config = dict(
    num_hidden_layers=18,
    hidden_size=128,
    intermediate_size=448,
    hidden_act='geglu',
    norm='rmsnorm',
    positions='learned',
    bias='all',
    parallel_block=False,
    init='normal',
    init_std_up=0.0802,
    lr_head=0.00786,
    decay_shape='sqrt',
    final_lr_fraction=0.0,
    train_tokens=298900000,
    dataset='wikipedia_en',
)
Each number is 128 + 32 x the weight over its row's rms, rounded and kept within 0 to 255. Layers, rows and columns count from 0. Numbers have three digits each. The size before them is the row's rms in percent of the matrix's.

# down: layer 3 MLP down (transposed), 448x128, rms 0.0801, rows 444-447, columns 0-63
# gate: layer 3 MLP gate, 448x128, rms 0.0829, rows 445-447, columns 0-63
# up: layer 3 MLP up, 448x128, rms 0.0781, rows 445-447, columns 0-63
down444 093:126196157168163153089139115114128137173137166096167183119152155180119092173152137099138164091163126164063050091173182151077158160188129123118096150128101108107090154128122131142081071169160077
gate445 098:136127126123132139162157056126108087137122091157107154151115136047155165101153090090100145156165096104108147077139138106107052121075125123121063134118125100189171104134120101174120127106114122
up445 082:121117197114143136140148069086119086154145130145097165150153100107115102084101130076117184139148114127145154100132116123138139141105120128131078162155186091219187167197163089113114151105173118
down445 094:131106161140129115167118201155146160093131125133124137157160129144123102123151123167131133107164144073112115157116077158217186113110142115128134094130082147089074202157134125071040110162061105
gate446 095:102124167080173119139122061137141080167153161128135180162151071173101148101153156155158193108128145107127147135089128124126154095111134112105130083066091133046122078171096105151139121184121137
up446 094:167092111138084129134201149154127107132153161091144167096156193115125137107104100076105117124084096084106135077124118126113122147108159149093216139106072116160129131152152120109142070080082130
down446 101:098146069103115126089141174117149157142121163130160076125151121150073103136115101161126068124114125164142120178147138122068091172176154119137138160134172136179091173120150206123191093113104141
gate447 091:119185122089128097119175179094109181147116086115171093108112168192161116181157090109118132083105159090125136157196120059179168078151110118107144119160112142156142158121127109106188161147118138
up447 090:083142147142095155117134130122105150097135088084176167127142107109115048141162179119175137132132151138116165159106136158107211134123104066168160153173129096095150131105149095149122104161142062
down447 093:120147137132098092163150103123155109104169044171133217119137101100090109217164158107164121135107098123170143178127112144063180104137113112167077096147093155094146077136160118113098169180077088